python train.py --n_layer=11 --d_model=128 --n_head=2 --n_kv_head=2 --head_dim=64 --d_mlp=512 --vocab_size=8192 --activation="squared_relu" --norm="rmsnorm" --norm_place="pre" --norm_eps=1e-06 --positions="rope" --rope_base=2780.0 --rope_fraction=0.5 --qk_norm=false --attn_scale=0.125 --bias="none" --tie_embeddings="early" --parallel_block=false --extras=["local attention windows", "gated attention", "value embeddings", "hashed n-gram embeddings", "a smear gate", "short convolutions", "an embedding shortcut", "learned residual scales", "capped logits"] --init="uniform" --init_std_qkv=0.034 --init_std_o=0.0 --init_std_up=0.034 --init_std_down=0.0 --optimizer="adamw" --lr=0.00283 --beta1=0.9 --beta2=0.99 --weight_decay=0.051 --lr_head=0.0162 --grad_clip=1.0 --warmup_steps=599 --schedule="wsd" --decay_fraction=0.84 --decay_shape="linear" --final_lr_fraction=0.0 --batch_tokens=[8192, 16384, 24576] --seq_len=4096 --doc_mask=true --train_tokens=117300000 --steps=8048 --dataset="wikipedia_en"
Each number is 128 + 32 x the weight over its row's rms, rounded and kept within 0 to 255. Layers, rows and columns count from 0. Numbers have three digits each. The size before them is the row's rms in percent of the matrix's.

# down: layer 6 MLP down (transposed), 512x128, rms 0.139, rows 443-511, columns 64-127
# up: layer 6 MLP up, 512x128, rms 0.146, rows 444-511, columns 64-127
down443 090:134134125194147142143085104132162129153098102113182160142128137118112135143133108181130174135091123114140132173066150172111102135141115143113160184120147110174080097090143121112099087114074195
up444 087:133113105156088110110147137141161092139086127100106106122149101094156137105125125185178152128097059142143095100088129051157093132134151105129140125108147158125150065123119126128162090134135130
down444 092:167223148173149146131099153167106135161157172125096121119104097119131104078071147159151101111070111124135124092127085153128130107116136135090179113166100128121068072096081051145074107089116080
up445 104:192170169185144085136054177082145176111224096104134119119151148138124142159167140144143095155117123151079163108185130128055106127139151149137147087191134097191108149152130147128113124151093140
down445 106:112134121145103110149170141158112135150171100084142155144103075082171144219155101150171162121108177071152139096173171122095176161146120147115143168145096116089090182106119141137090097120114146
up446 107:103124098199205151097179137091184151117157133093089121148132117167159118063100239146159116107138132071159132115172109088080069129131114101135141128182047118208150131188142108146129128177129114
down446 107:135091124038121088142181142115119128161082156120108068118143166162147101159113097143139090169149135106191138126131080128138072137118112136116175136159090075114120157168112083159156096127130103
up447 096:168209137148099161091124131121104137155111107092072160133157118059154119132137148204124101157147048131087185157131098120128143131137211126172156141115108126146117119142079151108109101198115163
down447 096:125060112108086139114152151093110157106066106149126098116112113134182083118193170097185188097165130093151053153170089135132149123170141144121095140116116167111190100174089156145147179099065103
up448 027:154141131155142130114122097113166185129159100085103153169104138123142173144130124159155119181085074089079159141160145152121114067072138061115125107119091087145139064208109132105166119151091146
down448 026:144098172152123091139130107208162168111142134122161138160099127139084154106096154125135142099182115144142138225187134145135139185158073165106200144134111151091138088068093114116131078106099155
up449 107:151123079143179106117062102112161085139143139178126193136116114175122149114056166183167091138173058184091126126158131136047070142124183125135112149138105172122093111111074099150159140141125149
down449 108:106149142155133127092041110151096137088123106078131122147128140152081140106103152153097139070098137083147118134121085136120119172091080162095135198073093093167083120162150110054077069083088083
up450 104:160142125086137167088088103064140122147166128117057175103095148132075082143105147143128127177128107145139166174177102160111147086105116146198107132086124134134098123167092092192128105135094134
down450 106:155166167193113116063144167100220116114167130075121115156142141070136185139135198133124109100106103120139126110183115144158128084123103110136114164121110132128101080158194123144129097081131170
up451 105:144170142173119128128098143103133121154186085173128171138143124133114102071187135173091049180129129134056138098144118119062157078061158160134146127161153143118076142166112081083116107109101134
down451 105:127114134124124101061134140165153097108107152130131117050136082125139161074084117154117116092128173152103108098140091137123118111146152142112147173112177093175129213144101120084126086148110154
up452 112:134192138135201107039150072099133116132122126092153062169138123123122121150118153129116108169137053119148134118185097101088149188119155097121136086101167081130134101086147092143177143148102115
down452 110:169147124134135103061073119147129175139187137062129103079151132120075124149137086158154134116134173164138131124170094042048148148137185119151160071162097094131173161086166119163141094107124160
up453 097:093150110185151158114100113149144119133107150073133158159168127118052077176120208155133111143135122123119089116114137129097140101074127134118117144149126122114152136130125146080032146164122110
down453 097:110108057159110138191157106105123107112153160094069084107155133125151203153144154140134129042163129156107089145093148122116099138145066189130189158123119146103163098122161103167153140138101176
up454 095:097120124104087110105111124134199115102127153169146149174137130130141105099094218140122135163088120113130093075111185111151149118088118065126139151108161111147091127089065151116126153125111170
down454 097:127133129066145120102135173153150086073155163151134120100143122117107123057126094144123130099079123115140053119105101077145156112120149073093119170096208089104111142071110104168125123120132082
up455 103:178141157158113157091052156124153109180143083109120124114124165126079153139160059127147148113095111154166157161129126086119075133082143147124111130118105148087136104173103087171111112117135167
down455 104:164090111107092153107090195127131106159094124138112185070165150130197168173131072101148098117134162157166116162109126176126122119142136066115076060110137175088150152096170164120155101131117132
up456 112:137181145125087150086123107089133148229135170120160195097149123143160146133168148138166129209140123084076177103127176131092121121138116130143127137136160107117099122113098105074122113122134093
down456 113:104127061170118186146105070166168116152071180092163096103136170109137110095147148107151129118117132093120144086107068177143115199105124080089144049170103075143148119152162115101095156178140056
up457 114:132180042127071159121145135105174176145127125131094109162072179106126145147133136155161156142131114116170150074126127141155115132086108115124135106164107144192133124099043101110101121114117107
down457 110:117127129149080119178080085148086154110157106162128081066153113146120123159106098101138122111086091129076130146177102188091215103110095125132193090098163105137158138128110108095098160132097072
up458 108:166104137128054114187200083102173121137167119145120128122103139117129089114145157133156129112144083134106133146211117122162069065099086114161115108130080156136158121120140134092142103122142118
down458 109:160129155154109134129179106136096132114110130137137058142140137115109128171155162106122148063176119183101200172132148125132148060059112095147122160072140152148179142112099132197156074127112114
up459 106:109159096152175110058140156087098147130171130104145144146161157138133136136185229160171143119131146103122119126069126117102135109116161098126114157198129142181174117145155121145122178155129078
down459 109:124134141139100092089149122109106173089113038084113186226158090180153125095181133094141156130120194099173145136182165114049102134099091151097138128084139128123082180146100203152157109138140161
up460 115:146142089200114141111109089115141112158123131167179137122152179122131111094095139124155152167124107174074188152171161135029145161107189121206137156182154050127034101108187102046128102101137161
down460 111:141168118128148173069118085141116133152118140164136144142208141133121061115159062186176200075103133179164106103154144103103120149095144159179177148123137137135100146095184180130163129104156130
up461 086:099205130086145176105104104135148144122117168108097164166207099175152136138159158150096162120150069150137064069132156138121157155139088105097139099106128112185099106134091126136153129069081102
down461 090:098131131140144134160108148122120128119123101155072122141120136195175129104094158102170174122148122100170112102124099142136196132166179112130107123152132111115150132096175105161139147068081076
up462 107:131154112133170185122114116097140124128165132114081140160130186139125115100152231143124189144157121131206143124143131142101125126133139120164101080123075089170179107163095155125117194153139129
down462 107:177120149141134168167117123111077067083155121215117140130127181091136118177105120124186128060192121138164092141089156144147165140113127156087104086123138158126093135074129138166118132102142060
up463 126:176168157120159127107092103076125139130155105137121113134104107150162097117133157134127210161095083096150143131088129117102112169073105068165114148107091120162153116153154169109159086187115130
down463 121:116126141099078115087126150118115142133105162134166166135189123145126082125224097159101149133077115142157163138089152127214135169063110093131125167136111152146198127100182095154093141117155186
up464 099:113144146180118165107154133067130182121110144104132089189125133159074169136114115119138167174097134144126105149156063116133160078180118128097123142138101082144141118159119166126125057194160154
down464 101:148126163100095143146164101154113148120134129055102070123154138134077140137095063136143158104084198133121135104179120164144140100163157056149185157113177100114143142109115122135126121205107132
up465 034:139180133158102137101108067116158142196163101095130115176109168194149135132086161169162119184115091129131142113202126141135091103079151079157107130127118104106081059142151083106118136158094123
down465 029:153073165109133133079123118130187157118078091112107098114138103129053084088129083132101150145154128124090145110121094162024163078192104145067123149120144139138080120096123134150096176108099147
up466 139:150112133181121185105070148117155152108102089089126170170113135160153162164106159155161181160134080109152114098124190169080115065118117136120140135188083146165087076130153088120142126178067167
down466 120:115136152107103149085117097115108137085147119138136171171137117146120068128092075184128142061156120183145151129066112158146124155185101138112224049113150176103125105095161140129184114133140150
up467 115:134133099127155123112133157133148113164193150144090102163131095112126085193044128097104096200123139133136080149156165136122189116074151125145093172099075165153110097178151079092163140142106190
down467 114:160145112140099109133151095120129109118145172185091097124117141099113143123090062136099132174203102150146142138103117096053115135120121153124081102161124108158130129137128156109114149175115152
up468 091:152147144092168128088117130088207106121107092137153128126117103075175176116106131121100115115128126125076120136158100107096085047031123135199122121101151100167147135123127087126137139113136113
down468 093:096094090137124106183153123130135141097151142156130093075138120134166148116117137162161152116133112100088119058098067086114129097132141152119093119156058111117172202143101177144124107112138158
up469 107:127200149193105121108083092045151164140121103141119144151089112168085154206104170115161153135176061125147090141101114151100059134147187121132113136164052143159145111200090139101150098111101161
down469 107:090118131118114081121112170134145144154056135176082128116125084110185128143116165088149172146178105112099125150084100127167123121214154192128144151130156151160129137126132118174100095123120155
up470 093:148133162118146110176100080133129109118204121107125163138167114134066143109174131101125139153089126090096094124100159159137157098137102108141119175115090075158129111112077158127093187114113090
down470 094:164186123076102125124171123122076106108156108130129129094079101131130153118145176126079129128163150148142125148111096086133140111139123113140148127133178125137217108119108141083148163101113102
up471 103:116130136071114147094126124104121112143137126098170103083101095099111182157098145161150091102154093152169134245097111141137116147131088108099086116156173124082141108178095066062127148121130107
down471 110:174129154180110137162150154085136115164143092134146158117070116156127102088150120106133100092132101138140119182185101170146196113117107142049144139096150117129097124184123129174127126089163131
up472 087:123169123113126184124084166122141163144194091170133165124148131141175133167057091174154109159119140147117138105142188140088109121114134100122117088114167196064145138105100078117090125137134152
down472 086:096143165112155084175117114123156150108056196102109095125151112141072093145140177126094107164131183089105081107134091146151125099120153099181133109132153129190150093147108140195116158132162109
up473 106:149151077155095154113121139127176125141093139101137182142062125080116154167110186126143153108149124116122147127086135160111133134114165141168113104122178133146048127140108089119112142153093167
down473 098:089087120154097117168155141094115150136081126157126167048113124033122158129154133138113125044124139074166136222139095183120136147131095141160105083105175076095182066078119099142161076128105119
up474 101:145153136092109155122053138133100164126134150119156132094183077136157133091130130117121162144090101109097172104119116095121074073116172127185148085114129145116146124144106093094123141148126142
down474 102:148121135125114142121139108159141150086109140138103136129117086142162131125159134122144108077161143079122215099140157080132177098196106113130211132126135130073146163107137149124148135111122087
up475 117:171176113103141088109143130091108091127116111176157170166092145130118166174108147106195175176096107150124148164178135139095090071053127170190136117124163140128119103114164126111136029159098139
down475 112:145133138145149060189159119131170173106113126201082123116100112133161109175104113119122105095194167148183173124156122133155104120117113154135117128094071096124091165078114107118057143073149112
up476 105:165135191097143126149054114081100109134129126160174159175145149168118175136152146153119136148072112141077158126120098160067145089101111102157121116119170041065102135132170154136137080151060160
down476 107:136134144114102116069101133145122200104104068128116142112145083105123116166124099114158122197183160126087110098186104082177143082048122129087148128103146069119156125139122146107132080131140129
up477 097:140140105129120116067070132144086152131135130133117168152118146151147149152126072141163121115184113120151120109065101073156110197128125071143108088137114085076177137106067165102110085135151059
down477 098:128177103180127119083162106116178127130139133120072138082152130116121103126175136174132142117108131122158052172139107123180099136136154084131101141100112111126115200133126116107145177118111127
up478 111:146125104111127124101126105070062155131127140147085131115138108091156076128137104175206086148126096087147187143223154090106163135039103132074096096118172091166140079141141117077114137079107098
down478 112:137076093158159133127190166133095104104174115102148111119118113108154142162141087124070081093072131164128107165139143124154148130156093153157079108132062134124106112113119188146125158104140100
up479 104:164148118184110190145111148130093168102164147088129158150111141147130094123121116111120130142126150162151102114188160096136192165102183119120115096105144086126155109089111091132084092194108157
down479 104:159140102127100072159115090152103153100141126092093066156115137108154101111118137062097155093185121157122123100149197116060188171100203113129139133092116073074124147121175099157119100137148107
up480 114:123132148135165123115102157127088082162184088120111151174114196120103189131146107167150152163092109176096171108166173144105124084139153102123128125163108107132150093087063162035114130118076156
down480 108:147164143094167159137128129127090126121096085099156182146193195150134113176153132148130127123131200133120134093165157100050120105167089140043084122137098118159162121043160181088117064115142146
up481 098:188153133096140124104094165110131089196150063102137170146122126151082135103121096112081161184153129146144117105080116145143096154156092117147139113133111069150148121122118142083143149090153125
down481 099:090191179089105116138051149138133093107156108138088107099153162128125150105120126096136126090102119111149133134094149184099156179130155064079159177133139116185160185091134129148125120129172124
up482 098:138130088115121211103139138134194084129255200090134138173114146119107156159100146123134151138112122132106153133097130120088140145105139138145088138145146144108102142109090097148123109137140121
down482 100:144121156107179151165148134130156186197115139121149129092105130180097142168151202106138155119102108129111168161178095110141129129157171155106160075128090111070132117107099177095104151116102132
up483 078:129130092103095137181144119166176127125159092096159118245160125118119168104101084126150107130153059174142105084110112099128118127116140078172119167136142132122124126150084111158069151120138202
down483 086:156132087130137124145143160089154068175125095167128106136122152164172121085143146108137115151120115141118142145124045194107184129181124175127087154140099158131066145108102158164140156099126134
up484 109:187193112148082174105088113113159160137178151130113083160069121153181158077121164145100109173154118070152111100109146143137137143143155045149129118155113130137177097174116128115160120129128108
down484 108:126113122100060100113113071105123109080152091098118151124110115131168095110114111138158168113131101128089054107174115127223100160124121153149131161143154159148158122165171106137149146113065161
up485 098:176100119103075135069203130126166106148139084082133119223086104118117126136148123148180134124150084112143155128092135127085094090124150117191103144164135144075122127208097153153099176057089141
down485 098:131164159114134136110137136118152069168094112150101096107137113116165124101135127140081124175112140109089085094167144164128189127216084152117070150141174169134154161142148150136197087096116122
up486 092:179143176133141152107105129102161115111093116116087109126131134182197190107146107196122128136097151111101186150124156150110115072146079120092099109153061099107162126157128106090115089100127210
down486 089:098134080099153093160107095071107180116140130153132128101158148104048125147153106102132107166146105089139111139193088150095110151144196153087124117081138166114121105148064090148165157106107087
up487 117:122164137136161210182121028114104143131123153153129198148119100090140140194165135141161187149088138104119060085114168133108124057150168108145137138139149161155089126128077116076102118100124080
down487 111:149125188144202125105179143149119157149110126155130116151189097116160121132210171109177130118136136114116049106109180129150106157177165074124185168074111122097157166104140124152178141112088099
up488 041:140109110135125099117112083123114157182138098115158160214081166115141155149149197113154126182108068109121141072121121122111135089098146051140097112141081110125117069140085154141120113073093127
down488 037:106114119156123145123100095074180147190199084185185140170129144126130125106097110118117111142083168086137102109121063097140166115107113162113093172135130064120083142172151121134116128116192196
up489 108:133086119203084224129127089113146094144111088109159106146116133113117100190126191126159168148074069178110114108094112157078132135151129134143107087132163104134135099121132153121109086159120113
down489 107:101134196144088185114138125125152109111091080129109112175111121142155131191113183095141113135102107092156149082092126096118179136191156110101145145111166095176130141090128155090128130184183022
up490 106:158119100178146121118157072135073096171106141059109101179135110186166093141178203104113130139149146142149142123116134109102146123100108091114086111185157080147107131204165133149133122078090089
down490 110:113096127071181121143166087140128143127118113142098155163173113108161108191143159134122165157135152111134101039128099142114134118127123061168104083143187139112106111205147148146155162122073151
up491 105:125086149183134154137101104114179113142163104135091145162178119173146153143142109124145181142074134165139140126099159132088175088042161131159149115148129141115093136149124132136081093141088093
down491 107:173142142158122133190129104128146093117148138168118118130155132151108105106035116087140142078111132147157078124107117109104158107166113088082169187155126089134169139127115094152117051182169129
up492 108:137143174150121084113086175145148128141149118135128180180107115085134142129109141146125110127067055147055184116224131202082084077144147088192147051134130117124136131112128091101125175175099114
down492 106:183099140100173127151166155208115109142199160144083068156077085118107084055159135148099151125168072147120123135208133105097100137164073127111180130150156162109113167109208152114113157111071118
up493 099:192137104080113110107117115129190112138110089114197166097108122117089177149083145155147125120168116176134098097176103156070049124085106174143101105120118149144105122143154094118122112142127102
down493 100:132155140154142141176095083171153105123155088087071061093171106130126137111137133136116112118118179159147103102126113139113117126122137105115061142095131175129157171162125140180105172151151177
up494 096:103092106119107117108063107060098182146083157093089101149137116099085108122097158138162143151088052122125120188118126112130115169161184116147128116169100151107169123135139078159153099099100133
down494 102:069148108101104078094112146129132117163058160117094101149150089116130054123154130113147179106124127115106110102098068124142139159162123135168070135146140145089147097115141114191128134146144122
up495 100:108195089152097137107123082090184043123148056063134162132115111156128138180157161145148134169139130130105159131142166161144137093114103176148139152131124088152174108064158124140087187192138075
down495 104:165104152125088116140115149168143102121123100098172105103099125085187098107131098176115142109160151148123133174111132205092159129112109181174188113118093100150128104107108125146135180122150126
up496 089:215080063147155167089132144140167099212162137194139145147178143161119137169144094099193110110106101173099120150119096114114117107097146143115152173143082080100131111108123119157113153139153157
down496 096:155107095116115140134145186083182110173086148151135149100169185136135087125178129091116112124156188099150113172123026173125161118182088164152122098091152145081116132107118116135184181105131093
up497 100:105204102176043160106106145019154122138158142132159126111091145130146117167148105198142129166119133176082165168121156119132085098114143085127108117175128098110169131093131160052134127134118161
down497 097:114126142165148148166167110121171156129108131164050202125140142099100098131071129122087103121118141140104087092167158130131093133139086099127018131114099120109108089128206145106142164139152119
up498 091:117156070120127107169125074093115108124127111087133169139099163168059134111103123123108136196144067101155126153141170141164129112076146115087138120141139078182151138132171137175128157149117193
down498 094:071090118161059110123093150124108095137095122110114027101122111112116150111140113122125142126135122174155160186151137124156131131117196087114179139156117107124154108125177140194125157121167142
up499 107:177104197160183087137093124154196161129086096115096151158153132106178143141102181144164154126113129144127145043148125129105079160145152077185136134143080095135110109151107125131107145138102187
down499 103:160132149126151140193144153153099181106130109098091075102117098108188183112146148155216126157131101126179074125112106157145088144181149089137208081141106128148113130165075122153128162105090120
up500 097:162126163171152160111108124127122108130122128057102162183080117096085122149146126091083137137137160111158074054133072153098125124114091052103124074116170125168085093208116127161172127112133131
down500 101:158157102089121180116091137136099101123163173092110134095172099111114110120181051175149096133139169139163087132116098132093108105112117166123118180155104148165159097167158153098159116111165058
up501 105:132101138143160093158089068136177099084192144142155152130143142139176131107178185139183121162129106159110150159086089115102150107100150066171106136185141147127153118099125050110098142111009169
down501 105:111081181165103154059105146133090122153124122135147089173149100073125123069128120120160131138163158138143114134053128136167124055077132105158096105136108181097161116169112147174120115103127111
up502 118:118208111130145138105117108134186106129158108133189150156138174163138184116095115176156178143074075120121126174207122093076121153119113103125135078166128113157161131159133091123088158141121099
down502 109:104198046100157160128159099194134121138136132118172120146103173118103138139167105159109138140137109146163068219143180131102096134111169157127207104159147114158137160163123107141102110106110091
up503 097:141114160147112203074158124131123157132177101116140157130085153164096184158126114129188155150119109078160133158161186102077184136134144065144071149125121131146111141167110140113151079095087130
down503 098:139127088147123158202142105177114154161141120126077154120129101125106118102068108082124151068113155114178161151136142133177131181165184180147096102130178115096117094132110157143164183093175122
up504 022:151126124140179124067070050096168122157148098093181148178112161152146126144116119098156103165122089167093154125150138111172118102073151047133104114163120096153127061122074136089134161155065141
down504 022:093213163132143140141056174151056173121100156098164102130141135084116139160150119088118141160156099055147105096163141154155084096149146140159192130081065093159134172158119139152157116139094144
up505 089:138171112083098083094093136098097178141113129074193120146140157153164108163113139120117100159108097177106113172122100140145131099133127097154191045152109083190125147156096116135110218163125153
down505 090:148127125082141150100173084205130139088145123123141112137169153152166093132123146098170137130164131096146119162177122120126178159144071110157255125153173108144184173146127155124129085147185105
up506 027:139168124185103133080065121039164114199116088093128103182103153132138136154172118148151098193062091115123137115132179140083099127098136096122121095167154118143112108164137141086117112138107163
down506 023:118149128050148116132160152164151074101106120216177149124107162099113118140129100132108087079151168129156134137135085123097098133139103179124085105092110149083129139104128133149159193131181079
up507 095:205138125199136159170072129141109181129141108080185143155096129120088118155149114152143133123094110104097184116135140177131080121116099154124069130121096080164141132190151141090091164106130110
down507 094:120114149121089043134136128191095123153088081156087100155150099125153158133133075149154147091162125147162087138160122081108152139139124106160038078099155153149138159140134133165171130097085125
up508 095:140091145143111146125120125146121114118123119122130221099155193164154118114184157141173097139143114169104134120125190094171137093135157139170106134140104113104128099135144031100141083134105136
down508 101:104131130151127157087124087188132136112160130157137114068131169110127079145145108148160122105147123131187093141108172090136174181129079129144173104121089079119160182102150159139128100159104132
up509 109:153098156138146145077109122081174147132148133115146124148157121081126139119076141128137125137067102095121122158130103087159121175079167126144100098129078141151126120071084107029074127091149159
down509 107:151091154140130077137121141112093136079132127153112126156174148078125130148090130197100111129135089121147115115162126140132145048055183120162096070120140154132193134080123180099138162053088152
up510 104:132173142116151145090177083121133151108100113118135109151132103182162156147115172131143110141146135165102153099133172150105093070094125163129098076177085137124086092104122118157103171109121075
down510 103:113137097116095054076171151161164171149075112146092099144127133151195129083130187059114130153166110145134136136122133110100155138074099088103170145150101172183152110123135104151143096082142058
up511 098:163172108230184148105081158093176145149089157088114125127159071124136171140101161106125126157080113158108142106165112131082144097100173091202165130125092087130138148116101092128122102124114156
down511 096:093108138140228136188124065164125193127089129141107081069155112118158103066142136152162139118119172105101101138183083131160063180184091164184181134071183116148156187160166124066172105157128140